config.toml
num_hidden_layers = 16
num_key_value_heads = 12
intermediate_size = 576
hidden_act = "squared_relu"
positions = "rope"
qk_norm = true
tie_word_embeddings = "early"
learning_rate = 0.0094
decay_shape = "cos"
batch_tokens = [32768, 65536, 98304]
Each number is 500 + 40 x the weight over the matrix's rms, rounded and kept within 0 to 999. Layers, rows and columns count from 0. Numbers have three digits each.

# layer 6 attention key, 384x192, rms 0.19, rows 141-159, columns 0-191
500530552545575484470499486497519557475497526452470489538566465473425524501492469461533505530550462509550522528537492538557519508522550457511546516465493503381534485485525432487527461575374457478461540491487541514503512498552481441478512493502513532459475462587500504516497517484518488525565554529454502487458515472561499435460510508515501450479460485479500441526543495541515460497504425501484460537538529498574469520496419525478441516434512496509485480423539496566470460585390484532531511534501435533502528555558500511532464502543482500473515529490495451496510554520430528510
464485504464539533538481453581537464490516433524482478487462525430481476505496480533443459523477449477527547554507501512563532465496482525483408507568451510471519477543478535587531486557483480455439468490585523548457508497496480462476536505478566468439512536499420512498494479454458508497513524572499549484500478531549473476530557512483509511566504495521494520525599424533535445521510468469510525493506481525473547558556464525540575473500467578436483475482449508436492469457550465469509483469492455453554445497515584504550488470517516536435418488499550447499469469494473482466
453566533546431568526466438452432515513516492505486525497523492452495473510526539510566530516513501494500521436447517458475455449459516529461545526508463525442458455482514491481529476540544560445487461536503466543519535457535426472487442454517473504494506472514471472562453475493553455512499500491425513497498487468496439479519506477503538471433521518504537507443490489527558469486466490505505478561532472522523532410437510520435473534544465473522484506563565476525477471473457503533514521529515564523471514509543463524475511500421491516528531465512455554417553499562582504441
429496515471453496487498527521511510485466531498480471489518503476495522513523553542450522549513496475533540545430427528532483429512513459491543475483534503529556522498530548501513550419486478451494477469545525505421497477521540561505490484446419436501525524502482477512462487541483485481474467517571545526506563488573531497477518592476470513463492482490528517561477490448568521477516522499493435537487493479502483448464474497530501589504479508514478561514422458524533489479527449516515501506490490492530494423547505497507440559521512535522526557496461515462495525461488529461
529580536533467547523491496510483467518421434506535474513482522546539563516469514476542490595495520501488564512498528506534529522512598531553430476519522482525502513493439506578489478580553603459519481483463528491498547570505514485557481494515526572492523516503496515491535481460407477433499518447497539554480540488484499485510421500558431531540530493577512587472530456472516453588485507456567441481497494499443528445507454483505462587527547466448499524444440548483502543542560493484492473445551439421449493445496492543500499532536478453527513450458477559468526534522588468492
473511487423552426517508456423522528418541524509524618529465532452488542452459545434442540482464475520498492524552505518467488523508461541496540522441540529544457478532571437495550543454481583479542557483462496550451465528435444484505533474487477492518534469430501535567475554388555542534523555451483458498489430565556541493411550530455514553521520475444602544502510505446495568497516517573525459519495483501561530515458464451486436457476471542497431504440561509527484479561470509534498476452454535498487554484503499499574455484500499527494529477529479542529525543490473459428
473482487519503490538484500470480483578528465517563530520504420469416484478499520531498515498469515472418497488458475522528488503454518515450522532531400480448543504508529513489573505483482470559460493587471491501475467557589514530511469500448413577530507433512460517498425489505496508448455514529501498514553458516478468443506435473531539485518471548537458524455476459544477567497515526456537485540528530465486442526543510528512494511490503501559546502498451623542441537439473520520532521475517513486524475545410424516515550475498462578476454523506457553463544518521483473519
470442464544533466482508485502421500471535506486522500595531472503463463471506467510451386510524490488447448626510489539486513495430491524470557512562538531449495500456550508448579462545503485462516443479476526547528497487472486524546453489524558528520526476486527568509541519514579551481497505552463453522584533509526519474502490502531473466429489501501436491491487429564607492404479441517499479519518528480531464428553509519487585472461488472535515514519543514536528518460539509536465520481541517525472546482524425450535551452459506530483457484526489537540534393493465557533
531499464501461510484505507536485526464479543508441540483451504515401594462494484517508440466479492587495387437552478501545491461481469478542546529426540470436562521503508493490520476492428500505410493558546511516438470472452520477501529563547479530513464541488516532590595535546504507545524491470420527454530474491497507562581490507463516444500487501496511488530520454471544520503507457514534457515518528486453477453561550549483455527469523478534490506542501505525497529516472430483544477504486459578516486542544487533486556507511516532541510492498562520478519504473528512508
484530524533524531499480510554505435507469472528478479577477491526519498498491477533512552494503561490458551513453485515562463476455530459496597538471556425457546505462492459508524478517506464443485512590541516465488477446495508464479496415564437462434481486506473547434485512438509539417464496517532492448497521532573512523496508471502537505518473438585548505555508510472479501492539453480478502513589370501514560486498518516429508448542499462492467530532494440507531448469466520508517559463477531505441500505454435487558553491546477530603445559526439449496506509493506487488
543536504480497476565520492482460477459511461523590500493506459563529503482496458508505546508464541533457471570479551500496446567482462476516469524457477518542548465487514467498560499527473524477552486551509525417490490487467493495495454497465444457433542446494523466468483510546504506548481486491487456536506441500475556520500490456537509542482581535485518529484516514474454545492441523474472516509622471462522478593564534477494547454499471451476516469519522514517526539444520445463462502486502505472458485453512526533514500498486527509485536508459500524521479495557568517495
537454562461521537464522573505539494600519516461503450502517559464510482491454547511478514472495543514514447505479516510471453512508543496503579459557532459493456524464492525478456530518458505512537532474491439570409497546471500448511491566507455511552536495548487466497475471550490536452461452483483506524525494466517532494493451455509473550506380521535531476517530483491474451444544513429458463443500537478491511464532466542432459582526502482526454490429462523528529505524475482564485473506537469506551505505524536470518509544545492464488512547521497504479503522479467512490
448440543440538465576558467515502524542446551561517503528520525476514536494457507510500555436474466439485518410505509441495457512514517481460513496481428489568465470508506461465522534514547536445506547480487453543460541528489562526484498452530554527542514445493454509553533463506474532436578495542506488470472458468507549474500516484466467475530458553503490449497475490501456443515542542457512481477480489495484539464464560499516499525522506515511567505496461508479561537481541508481529486479554476493596439509534522459538480510489546518587435503493488501498498518523457480427
489578506517488447439510545507568498464514506504573543480522535526543514475535475446447554509566484525560491552558496471391483525537465524578579448498546481496516604525565494508490489439463483509573409499435481493499440438433505441525451482455494398489472496543502492517469591520598516507484484508552511561559446505494571468545548534486539565455501482489508439500564580463457506508430504455463426516561543519549480470486473453449498518506428543503474446445478519436513546510571546444495574482479507573561481508481475481513444500470533429498509479423506564538439417516506529441
561494551458500530494498459537482440500525420516460530525466453481476495540469468455498468478545484535566461487555402463535522570475485463518522437459572453548503481452545524519514458472508446513496434500535560545524500494505410516551519535548467483524487468474445483525512565476554541517479567475526469460407491585504545431414467549473503512540502473621546562496522495488573453532511502477476499480558496487493529572540501542509452483424526427490556507527516490512506481504477458480556519546484516470474435386478560473555527501546558421473610520540550495446521533499497468517
483505431539480511442426468475501501457439521542515509443491468471472486512496538477523512513567484565503475508563495401507491558501522485501494452493500498542529468533524547545540521513516468493555465547525536451491468473449500485531532440495598494486485515547481488492476508591452492509490555449539538484482560484445530535554499462510559495499537524514479494478558489515510533491460475529461542496528511463486466565527484472521509523519442537491539529495488474442516508501506520500548375490542512494567460449527454520490427412453446524439511540488537539435495509533505485530
492531502522454569458442539489537506542517496487471527474483449536496473460521525432403430500504513484505519511515462525538524434474539493482504483522457536465476543540509494476536511473510470511502509490493507428472523565502455529466452493463505519446525554446434505539544461512495467443489539534478485433512462422540501499517489515498523471469487512455545525455510502515447443438554441541451510454481514559501464439459444487508485505469556447499583481522540533474467469442450474548528502462492461574545482507459520493442488490521514548484518490499461436441509483538451444498
470510528512472537490419555541496503563496437528471418499484539526485494496482530531554455448484533543500493378522598554521529511528614485559503588531554515469520509459514517529547568513560495474522477536522498506567569507552611540465497507538540500475442505551413485562516499538415531531428504468417540519548505439466528485482519496539557518488487462558528504446450507543544493460538533509564483534459597475524495469443521524484479483506540563532459460485479545454459580445434586526516518534505497486548461598470453505470473451523480508468509577446435472483513543442525472465
454471505433485475547532516462468541468521506494551444509473496528488527520531477505495474511483573575611503403524530496520466491517541539453511467489505534445523499410554524520492502493497523445463483465526565522519466563515562543496501471483549527588490465513450510505524537541476585456498555490512485575444496475487500457577478470537472494480451472537488469498486478509485529445450494484543532495455472441509456442503567478550549574502505511532522486502506489494549540444500502498500546579476519453555559558402483516505513491588465551485532464479502453499473528451635518529
# layer 6 attention query, 384x192, rms 0.188, rows 142-159, columns 0-191
449468528462601514485453475547540542467529417576490436512447522515542443478505470434499469571437484490431509570501490481550540451496505467523463528496387558483493536469463456511535474550442540486445453550570474530563521486488430493524518603512544512478525511526492494493478428499428494471444578555485493501562496469536478471496582507480587510495544512537603512582567562479570510533535444474465523490505471552505505570512444515494562465503446492476434487520439539522504446565498507517495461494454539519486495491489507457510460496557523535475515509519493451519535561586515480463
462531502519470580553541483469413572562573564509498378512485509499504513550530554464564581546505543576533531509489555535457409455501502498475529510504505553425478510514498497464506462514527554515494455553463491506528519494557468481562504432507512583488489467517451524515521467461522552517498477408478506521450488469538443462521493533518531468516433479435523460488509455529445466539453488496523486582479493503521485464491568548439470572566409423494565571488493477479436531501494543494533564517493472508510491489571503529525526458453522511517548516517513522461506534470540540493
505440566493418513460497536469506487532513494506463540533488499506439454493466538491480446528515567411507557547512509513489520419474505513489585486531552555493491511542593486505489542500539467551530495507542495500506475527555489524479448533450429473441518494468438472510490490526481481484499512544549513478517553527532491458398509503482429557448492448547551473531568493475478530475481478442526488575493487495521495444487479494507511506534463540518438498508509481521561499522474462508516505496395545543490486453499460489535542464533535506446481461516479502501532472506535442497
507598474514495486485566527455480515442533444506486492511484483624511496523518537452510455512488549515493497509441496527471512536541520465532488476450522478451553498408446489490463544597557538485518497479448552439512517490503394525550521438435473597440513487544495509554520520447462467448447453451534524541493498465545493517544411493501494504505501459519471535487612468506550448490517582463545440429490527566570427447486485573493502562479514474491483526596436506523467511548567521499434466553525509493487496446485485473532508531560529491553551502474480516500595518520569456493
520477539545615486518506518478516530405555522432501551539507508491504527516467527441514501562470458513498464564488480497456507509482495540554504444472530466518469539501538520457530512471512517487545583486461490500497445500461513472472553461443543487507511473446521558537516477460489491519544493526497522532504442542540505519412487523501589460522480453498624509532560498508493551541425535504497467544495471495479486515503545468456457476507511508538402547496498555542440431456491471477491507450435490475470550521498487476515375490499486471510513447547512585478495494464543531448
425470441505455493486511569433473557541522549450508490465517461538422516457475500505486521544442512493522469489491516518495438402499500508451584504575483487450515575524542554499536465490513461559423496525492470529477518524581578558470525505516418548548477496464478524513471544487515491477496517504528475516566444474472468432529500477486535474505560582491423525458493472465420476527499525465505496522477562514515474516524475522493531558424516451506508489520419512550469516502509527528498505460495557430487515516498425478534568477519403558554448512435430574456552571509453492454
440480502503533462469543476538477528457476490526535495533464507486516562477540461528456474513518441491489497589448492500457546473488486539399479515515439574503496479538563529516536500509509523441439514488542580551439507489490443554494431507550515499581475526504528562508451492568495498523527529496470425588532535487538453427515484523460527532449526417516447499466451477584551502431478457461497530514537594458505515393546462542531496503456437472485404487506520528505501490470530495500480505488525495555452464456521483530493527538493491478546478466525492438477481459543412483478
535470471526479513542472588498489519481512484497491537483546486498476556538463595566494443471462466594439473456498474430553563424492514487576468557537442515482489501480543486513511471509508514469478546548526508557459491522523498457525542500515520530504469519512527521519558524482448494540469532486458497476504533468466508538547563477493542436537537473504507476541548478470528481529503521492513452531529568518502468412524519515498475485523537499543500510482458441507522517507540463464493503500459425597458485529489470480549563500539483545483478505509539480520461512604537522505
449500549490479587522517480530512473532458496551511514514498503504508454428475528546519484500530509508438550480447540504577554462466477445500547534460549557503488490540458465495491518477548483514446515506486511412452473505468533463468527516533494459488566484501459533539501533507533479473497541473460555507522545475525493449464454514483547513549498469564458555483567513498564519537551353429473484505489510477526548504399527454443467472525546450493465499518504468471474516505495495495542581481501542541431473493469483449525521463475514462498504553466484471471515499561525533473
498530495491478490516519517494494475449508447495552496409503468493550514491551495515472551472450525583516502525478443532480475486514486487499463562469493474532484475514477478459549498456474495550540497529516482496500519516442497504510523527473443417471484511552434527523502545566537485542467464468483469539474489456518524469469499429506462495515482526436537490488534496465491491514410574506517508511541531504525476584505481546505497527476467396494523443542535512475522489481483481521506477385539506514452512562508485516456544526515517485552528553508414483444423549534510601418
565486432473482562490526550478559537560493499479505515559545473449436507514429492490540489528497457438523404511490525488469429497485578504491522442556518514503505567503549508519483527536451482470598509415480425469467555502591446488492531549443474505530535440513521479536510441469546528448459478500517541493552504466508516490481433441574486496504488522517486458522505420480471480431579557404441479518507517468539423447542480513491508461547525433496460517435404522511603496474458441533446494490448524477585510499503551477539519500531555469508439500497539520475567455471522547492
467474509501521475572523406445557518536521522508521503515511470494486508486448486449518502531519491473507418482553477465540558507503472465470532515467489494478540589528468518520493535564490517446531555482498436468497498530554504498504502536476529534447540480501483440597457495503487530422526503470513529459442482463541549476448513544473487462503504530481533494472489492509460451460550596479522500490540448537521459491486548497501540525476518550508541461450444517503497510466605513482476445524487582513564482433482554454520478423434518531528460473462521534526493477597579457506
545485475507505631547542506482557470471491485510584501402532517518543507476477470557506519486545480484564457530489415449432449574518532530617523443483547533516517505515494510503521520491514495541561483477477538496516466505534549446493531481463562465483468460551457482515530549441587502494471465581562519583464516516506510502484530528510491499458514460502462449520518477490511563533380527439505414515510549441489464429507502491465498476513423448528491421505493548432539519495459481425461566497490455557515510450446470564521523520462587425481495499549509434500515443487449532448
517467455476525491514511540543514448442522442528473601487529493486461486498391508464489492461528458472592497490516462470562478562511495515518510456474550520586492526450580459489507448487478482489525493462549454510477542497554518476552455480526489460489518487528509404563523539489573500504496495445425479446547442510511488407434481435490512473551548464590463510498447521464585485463477477486493492469489558467565509527487502495438515520445548374485568431529484447557494476559505467497463482558470529487499479435460530443509521526533567383523485501539554486504547468540524478455
519489528507508512423529554468480494564480483502557473456468488481420488506505490474510483501551507522508509463454467437527493545528582475461510462489527568542508507533512532434475528512543523536578518525555519551527492528532596547457532508481526500497523525522507417478504490473466535476479517503516565492494485436499519495457514459476489498486502508529508490438506506472481572519437495413534523484495517494584449543525529534579521482597470458487512416475483480479446488526535505500469495470501446495524481504530494522496486474464456508421498494584516508448456558510517521536
464532502533473548534506494491487528558481553542462487475407490556492494524556497440467460461570501497520467528465468484509461468527499523431552535512499501489452518491511491492498473505507515534455512543434509486468550507453501494595514506474497474475502580446484485492481436499488488533561562561495506449531478438496447554527486492558497527478498570466501464503496540506453463502543449518434493483460469542523479501495524541494538560429563486492530461475564482483517478478462471529568513541548512508478513426503538563490525526511524508489499498427531446471566512500404447518
472496483468492532522492539502533485513502471448481410508495523606530487487470510547536508503510486510511517433502563486487487460480565481520477563500553464505559548369567468509511497533548439431471513507564458498467530533538542538466499509507573473502446483494428496534486490398431493530427477481460544542436479443509503488514538523530518510504512497511529482487529488493491512525589492504487483599529495536548517435509519578521495503519477505503432522506480491486436556477460548512507481567440533454504478558455488502497450534545513568429450477448472515512541537442498495527
486479525403470577466501482467474532515513502521496502458513488514509524556485521457516486478535442526569448492464511518499514517526507432476461494481497494530547473440492516498549477477517485465512484435551525543490528540487541489483477462483544570540502471494524476555570446469455534478454520502537502539497469463482502438534510488492482532458507468465527562519486512460512471465441513436524511510431457502499519386456560457500489573484490513490477475511443452510549499491442596529476549615450526503518562511475497441497510512544461502566461533490446534524447489426602495561
# layer 6 attention value, 384x192, rms 0.204, rows 128-145, columns 0-191
528532491467489447460473470453465495515507487472552460548497530468503569547490533411471461508507545542513515504480481465504533552473484491474545532537471447497506440422489531501475551561496465474501509547500483523521499503528505516541486500505534476475518583514486498493531503533511418489521532480417441455489507471567525494474525506563497504504492452543497523514483473507490496513534535430507474469502571521504510468500473504566477517461477500558499472512466523516479518493472473503542482480494609522496528457530498443542573526492481492503498479518474429508489501504506473466
514547535448506516532457501449452416494490501515502518443506495443480530493471480531431500556483470494476550557500549492500462492435488445483556578469545514527535477493401474525499495516553529524451529465545471517509568523474490488556462492526497487505448518500541538504484505477533529508506474519502456548524550481502501451542513541492439478480502494499500585498472549420532547487501496527584492460518416535509509579540424541538511473435475525485502540532512523434472485491508478506502476500519513530557490439499458419492501462475506476565513444537429474514529528485513484480
480526539515498481505446464530528546489481499464515537490484548424521483568489507557437514531449452502536475505490564452547530485515467582478504511466518538461546503448464502432501568451504488507445480491467545505477510466491520496551486470525485468526483547522492491505501476515455557514508512512464527584487508561508433526558500449478516547522502477484471488521550569441514490444523455529465502473506457498489458517464530429498475414480582454528563512489536465581475531426560473538513486524508486494511446510528485453531527541511514497589509502497489493483504520534513501479
541558467510458428515526455486475550473503518566541446521465516511468474484550492512481555484476530530486477470465517490503511471480456566494489423442525555461478511513487516459536507433492492483524522506493481456499468527471531554507492541477472499527563462493489507493443497530539453564563479481534539499540516478398468500481514500473515564502500480440497476458513463475562496477477514522533549487550557506442476480516476498524563507585477543502482512491518556545504531471506601490492521426501518503478515528530481511487560428520520513501536465443498444516534493484535503490
501475508533462523463460539502494561458500532602551496468443481483462470477483485539493511584524522505477445529455477525520478546486481467506460509550508519477535505529531548469480548525450492466506530470482554524533503547518556533535466522502456503480498506472509445510478483455460502546549507461443513494469529518513467522521462488489570504531421543472497467508552529502525492497463443521451498477475475492552481492539542484576477479526553483531469489526517544455503496515491495490576468513535517505448502493565513518531457476530438520440563522511510499453494463576433497427
469476516523418458439520463474506497521475479519588480538475455495511491528544500472495444570483574453457464568522512482472491485452493482494510499499516522519503492511483499492474533581483531545491576442447557475440519573515522532442468513532461506523469454557447444530538436518544515476505490418473494512528453501463528544549495482532491482524503523529517533497486529499486451485479537433529485497500522460519501430514488472441451530481514518502468533513504477493465459464477450494496473459482511557520534514549495496501506537506503451552496489543522433462512473514497435490
532482474546498484509534491489485524557491475523478542496454448437486481507553530471461452505508548490523519523449538576518456472517436518494489468500532517534492513558491470518456555559436491499518524505521470494453447494520488489506452500528480488484532548556510495415476532509506517448499520511507492491458532512510518513411521527470528552510561479487480485487472516480435562504509516531526488526479540518472538482521520508479472490492536463459525495468533489459495497486508505483483503456500526515481493472486523525491414451523531539434528457491490445539528527578491435471
505563527535482529441488512529465493491486515486502441529544528473460512528489494474514458482491555485530513450508491538491485500525588498495519554468462487537497520493527522497468499447531533509516502498485466532439466530524555461526545537483493493483512556518474486503478493556531462532481499475484510518484541470492551531508469483494531523462485511464516457439475513495497476513471487502564497550453499484482561500421502522481437498496531500488472534553501527490519547489471500496526514515484479465540547494424522525525508511477472541479496494488511525478487480486524507535
495469507540445487511533501408456460469478570479386492524486557518502436534519428517546532557513543429472511470543590510484485440525528515511556446409412486407517535551471584515526525516502466476551521523502560543546542499475451526458492485426538508481482555477481551527437513474529458484481443543485430502466450463506524463470600461460491476492466481505464464500504515438512448569489476516513457474482546510520459500469482481485530507457523513526460542494592530482574493461530523439497465448434534500469506557551528494544552466477485516620578466484492469495506429522507495482
522486451488522515505508507490516468521521462501518540506477513509526552536482528512538522533457525519488485484526476455487550495581515523571506506468531488469474462466484483519534455492461458506449516467536472448478493529562482451548530551474488400506523508540517542479443495551508488490546502535462484476434423464488527472458459505591495506558507483515539497468457512589498557444485509491523560530488518445475462514532494484530506426531517504457517522466570477438520500514502442459505462495487514481570473473510532495548509495538495480465469497468470523490520477539499533507
524519483516509492567515506468562536515492487576509561463527439462530516565473493467502479567536462491508490524447523509496492535455462484541492502485407519491466503506480464475499537563521512516600514488515551495514482515461547535531526413536496504489492510524451512514576521437447477507510445484508473505484555541499505516536494495491486461452569502523487514484439501484510505505549493540463528468524484550423526467455487490495506497535475537544505477533537483474489494515484529501537509506525517489533554525571566427499436487518542508503543480479504441531520433487524470538
504498585513470502459490482552513557473517508512535492570436470520564460491432541451505452536526496575507485504526493506552544514451512539504487459500489484528517505453516482545509510495495514512535535504525470477477501541543456451471492510568531553456424547551507491530568496438477482512497558475486484474442486547516527489481472481534514488489451509569461513488548484569447537494548548483452414557460533531501466513537489494465457541438582462467567486466426552514494499452523443491518541524526498474487489416483496493549555505568555531503515473517566462471542524435472433535
476520514490519502497532563519493498513450526524481467429486536429480520519479569493497519506534535463432481533485450477436436478489460511514472564503491501470519471491519500510496446451539538475521515471463423505505506482461516456522462504421499524532512506507491526422546521527494484468469503512501509559499512560481519437480525454461530521463521469529491488509529528513516463464494452515512514507519493462500479514494497542502478546454524552484512422533447512443507475466533437534497507499498541563540479499501496484464492440492471463537533467490551592462445499467534522510
547413523552515527501520470460502506493465478495540531465449484467524485512497515517553557549524506481515480505536466518528497476446497521500469552513505485497565459485449541504500476512469449509479490513545549537519462506497526557509455523501471519533492481561456529507529565493556497430529496532498499536415522541515509517496463451504496475556450431475491459430452412531525545511497499542496489493567548508479472563527544491545492502536556529478455465475531459478524540498523486484486509530507485494494479475445505475509560469533453480551509525573549475452537517525502559481
495457497524502493554479480476528503515495543491474517413505527493487497479457536539433528466471527520454476506498502532499497455506510473551516479535492512497526471435505523546513521461484446526528480506502544560489454454478530520479448541472465494499466453457479528523468467456513503568526515482520525527491548505459498455476525536534524443487512476471448486485521523451564516460475464493543525473511530487508516502532518511441506558548509495491487518551459488545472445458581422431487525565495539507447487529492483491489503526460545510500534615532508546497537520468502517499
441506479492512520503533509469534527472500503451518466512455558502517542486514470495526538548596535484504474510501470441505574523487582466521481508448475567474530460533499503475562482464556490529516569485468479498543473511436495481505512540514455519474508482446539457465554534535526502529546486505456469530489406512496448458485495477537496484482514556498496439525571530483545505515523520496514526479528493534503472478458473514487480480528497482497511519457512511497480515492499495538504437517483491499512493549469480545536506541540529540531569548473419459528499567480512515484
422501522499510453451448494512507494529537492471492466480491485449508453562465539530564479480514496410500479457496437557516523493501486559483522461525525509502436475465471544484507485435472494524477477502471450483571507455491529484504514441516529478533494475540533507538438534527455438473434496496436540490520453512504467478474510494408501517497540484525461517568508480541475530442492454590495565457471564486479509544472435505461526564574496489498506489460524533565514509489496458496549510538464481529454536502522545487485467461511505577507455495510524517520526477524466490478
451476473507508484496493511486514522503506444479473468475461536507504537516454461509491546500528530522447477490482508575539497511468484519506505533521530502460558471473488486484482447508476492549504495483447465537502512565505467466541430500519534507509592471462509475450473485525489549465566555483469486479507449456492462454533542490504479522483485550537560452512478508485497455526508493557480534503517482538543479512512549483562495547468474534532495525485510492524498552518456507442493482508520500468505477521468536505443527486513498522535503532418486502528464492557489491498
# layer 6 attention output (transposed), 384x192, rms 0.145, rows 128-145, columns 0-191
512473476463462465536580491483483528489500492484552404499549495482509510491469527539502491538505541461533478479450555499463478507486493446464562452464511493569498487576518500487519520525505476528485489544544435537472523474505470508484511538491452510447560558493515512518449485481512437495526470528542556481468540502486463479493550514509530479456536467494474543499531536502476434503487499481475500478450484526469516538536524523496513537481473530465522455447502558532525525427524489519517476508525504532493516504507396529526483522537508439514542509502465600526574496554483451538
575455503524423509499482544538443493393490513506490526454481442525479441427404478473440528501458518507523489465519481455534527490517518476482510469516513500518551495481451450490545448497497473515542436488483522509525457510516523554497531478453482444548517500500517464487459545502484552461527459445494479447510590532530551511522506476486508543577503488542495516429520529526464417448449516525491492479507462486508536555477502496491524541482496531545476488496548444573536608558488559523482486447498554566505406527450529501502476502482493539498501469539482510504492479523420485496
482584504490525516509432501459529505469476511492498545555514518535447472557488519469492524533559493510507495521407449528529473533420515494534500505442478498515460503410504533503463514429447510516551512508542597541466513426515526555521495460483490530472435509500502522566525516465525543461539463482425503515493501548488495505549471567506480459534506530478489546504537509468537543501482505495487488497542459440474489464499419451451453509483490504524546505516446502529483549561551526425535565494554456543497484509497462557516535477482490532482511465503548464464483518545575563424
499470463493545490508485574421487549552504492513410469459559527482486492541538565425491475511453475537577469453482563474479487511539455489512486546476520543513551484507474513580413421494523486445461524503522621555524522539524515558541502511548485479485487458534489563471459557550544486534496552516495504522553507486511529500436494503554458529478472534467512547566478515502521508462514554456539490502482495519466539512554524506488474459539491525481453503534451480431591529471533455510478518503564485530519502493435481526432514462519546532403535521445482463433525503525437483534
508533585509548477481490526514498524545520500418513525558525447521480464490520546491453522521528539514446481463505533523468450401504454517559520552483485458510417500538464479421436462407493488503522538476500452492540457526504496468564497509520502497541531489515495475465514533508511492431497417524542527481525448496496493528551448554463473503416523474536444565509572467480497500489452555514508516486487423498466476502521483433525544495571450508449531533486517548523567503584449508526460486489590478451502517472514496442515538451440529500572463527455492516458533576452519474479
544468525493467528506475430521460509484516452530517531485561486451567522533519568459513560470430476463557489472460465477474490474548558512518532492563529523579557595473454475414479490574491433491485558567476451510511466524488458536433519440532497522487482511500513446475518469513497444449457469475475452515546486513551532553403511518474514493467512466514453501456450538526483578529522501533494479419548487514464473445435515558488475436537459534416436521493560549458518462476534551542485504538493548474521479580496446493539515515559491508535476473522502511586510509494561445501
484487519529495524564471540547519502528491484466471486521510484513424514459543465517458484488562504523551471475531445494472520420494530489479447504526475490555502496487520521469561485430531543498508438463478467476512488475479462518492540515488476482490537481556500534509515443489553488522490562509455512465484472520468465580462532482496531498513503472555462504444548489490474509417438477450469524501495533580483562424529525516488565543530517502584575457481476504502549510450550516499519407562534500523537453512527469483481518464517477479531453507489515496476506523474515433483
451476456462603448444506522560535514488497469503420508516493470480517508516544492504411500509480477509447449506529487508512559507450487476553497569501518514527518525574469513424534502550550553536578547494548510496581511474491527428507380541521491515477533450491506529466495466515468518446481564581419507493475532483532503554505518464520518466502438445507477545474455426456490519488538572483423487490476477447457542479452495471477555490542561492481477535494507552492539489490475539521461488453567444535489439516514478539481510547525559515528509478462476572536451409583513547460
519534502517467468587525521511524530498525459479473554541582520523556443518457544512443498463562528527486494490447488531462481470488446518453503537616487503520497511471526451550448483534571464485467474483482423534519572542563457458471513507511448542494543473545507563502567542507533540441453481542498479603535481493527526457563457505525510496535564582602559566494466510472461509449530443469501550497509511551452559530525487487424484503560450466509475530547468486460470546472504528538502496447528528593507536530543441461463438541480518503485514510513475467453375538528504495570
478517472547519489541514471457497463508501433531518445509485508588462518483513466519476390437552439458458526473529481487538595564490521503459549447504504521623494571497537522563495490443522509449524543513473569453512396517513494535482486512475510464471536468512474514511509481526538449543533495531531453510490518540498517522544558496502457584459500522553516453606466502476527449475467524493506512541505550465499588446511501478486526447543529588494527433427550493452463543454495433527484517446506537491486466458440519419460498540540426487482548513487470540457456453507526449503
481476528506509536570453505524531502516472470491484435567525529515504478507444503490497507473460458464493522538429506469564457521466558516576504461551530510467517533494552406506527521543458468564437493470522466510562469520529513456486539524501500470449500489518514454517459490534476552528420451484449511537463560553477542496499499480512540493510515474490489511473497456502445483484474493430520514506437508532514480479530499452509490459528570414517520526455484470482558443559444541557539505401498509472551464515524489450470542507566509484493465507498509517453512481535461489465
456492468546487466503506510448408463470511501509517489456492444468510530537548477492508535549539560480477491485501576514453514475498511425539485517548541545572463518484419502570452471510495475471531444532501470502542509501480546487460510482518526498487474529492491505485524564474520517558431528548475521497486471524526440510487474518516555482515530494468471450567455480496513477511508520562435520503525486489469508521517468477475469503485415526485500477522491431510490520480438524482491482408468524516502438532506535565451484514532547456443503484538388463478468462527513551381
531467507509478495447463508524542559378458493511558500514526507525465482497529580496465504511472495468465504417455505509543541495534459544454511466548558473420447494475472583474549499510513534512481501547616398520501485525476537537485509434532524482485502445501511517543431486429512542504518524425524504592542511528504518504507473490510514490570485435494491529484500451508496504509480507480465524458508527409519444418494509442492485485538513517536504544527536484535505522442506459498556478555494500422562458514538502523508501525490507494543504537483462466461486511506511478546
500469478476495501582554522488489464462578516567505504522526527484432481539433452537493481510576533527466490552470495454509530543461452518469541506492553549464518493522499468477481488454564503518485548534498518530536515516533510501482611608550408495540482467525483486484565446464477469509464573515530461495385521545501489534546525434442536446461561520523450515533522543513502543486486523529531484483503516480492509488537548476469543500504534501490483432520519499478450504479498459563505489495499527515470473562498505476561595528471492482507436480501612486542547496553533455473
492574515507457495520495524450538489533534470531560435449538474576474486506502495473459487484481515524471482550540404464496489594501550514475532531445526455478450457537430518489454509460487471541496573458462486518491526612488539507624536519440504436534537480494555465506514528467447505486429432413385498480525500494553484468502514471516447493449539480453580498494475415541512449506482515608462456472443546541508525473478492511512517526497530526507455502526457595491490544489544560486545497517562465425475565452477491524523528547498481494518442413479384472527547468550456527569
479487468502487415526511572509504508444535501515459529465429490511508483494542463499483441483479500515396485488478516431495499506512520492524507464538490515478465485506550524470503521467391453502461476436593454511434518436506538526447452504567556513532455402564500537404524572472622468496454540469462483485588460473519577470540433533444491475556455639516477471520483473508389517514544502478502526521501493499503500501444509504429515540504474559525505477407531546528550442477469484530462471506464535529521528523499456442529517578505477409496517424512489447470476483548547445526
533573441567531503536535503444482496485468539568590512452517543550501479500494492541455508430447558549469493476480446533512510463515515516501510469437481480501551499385482479450495501514498487569497493475548491528435442571488450478523507468489537495472537491509449465477518549509486488502476511518491480482523526473476475510506500499480476460484483461466506515486561487543474419495491501506495536481492510497535578448607487566459502460456496497483480505523466454453430581484491536530461512501517557500449485563526521571519469449525567456561493574465521482487552497466480489512
488523522490446549494565527517491496475537539524495427492548519451502487492480519547510548456557532421535585458481519399411486521509512536448491498467559568533444488519507535496519510527476477496565500511583543456472516465503469517504459499517464449495509531422480492480494576467520465463512563535487462484470467492472519576501466526419397521571457503468493516549507468459522572489424545528523552538517479500456515511492496525490509510526499447542508479506415499521528458466533526533499524499503499507490558491545540547519479489489489524486499453528531537488499528492536438546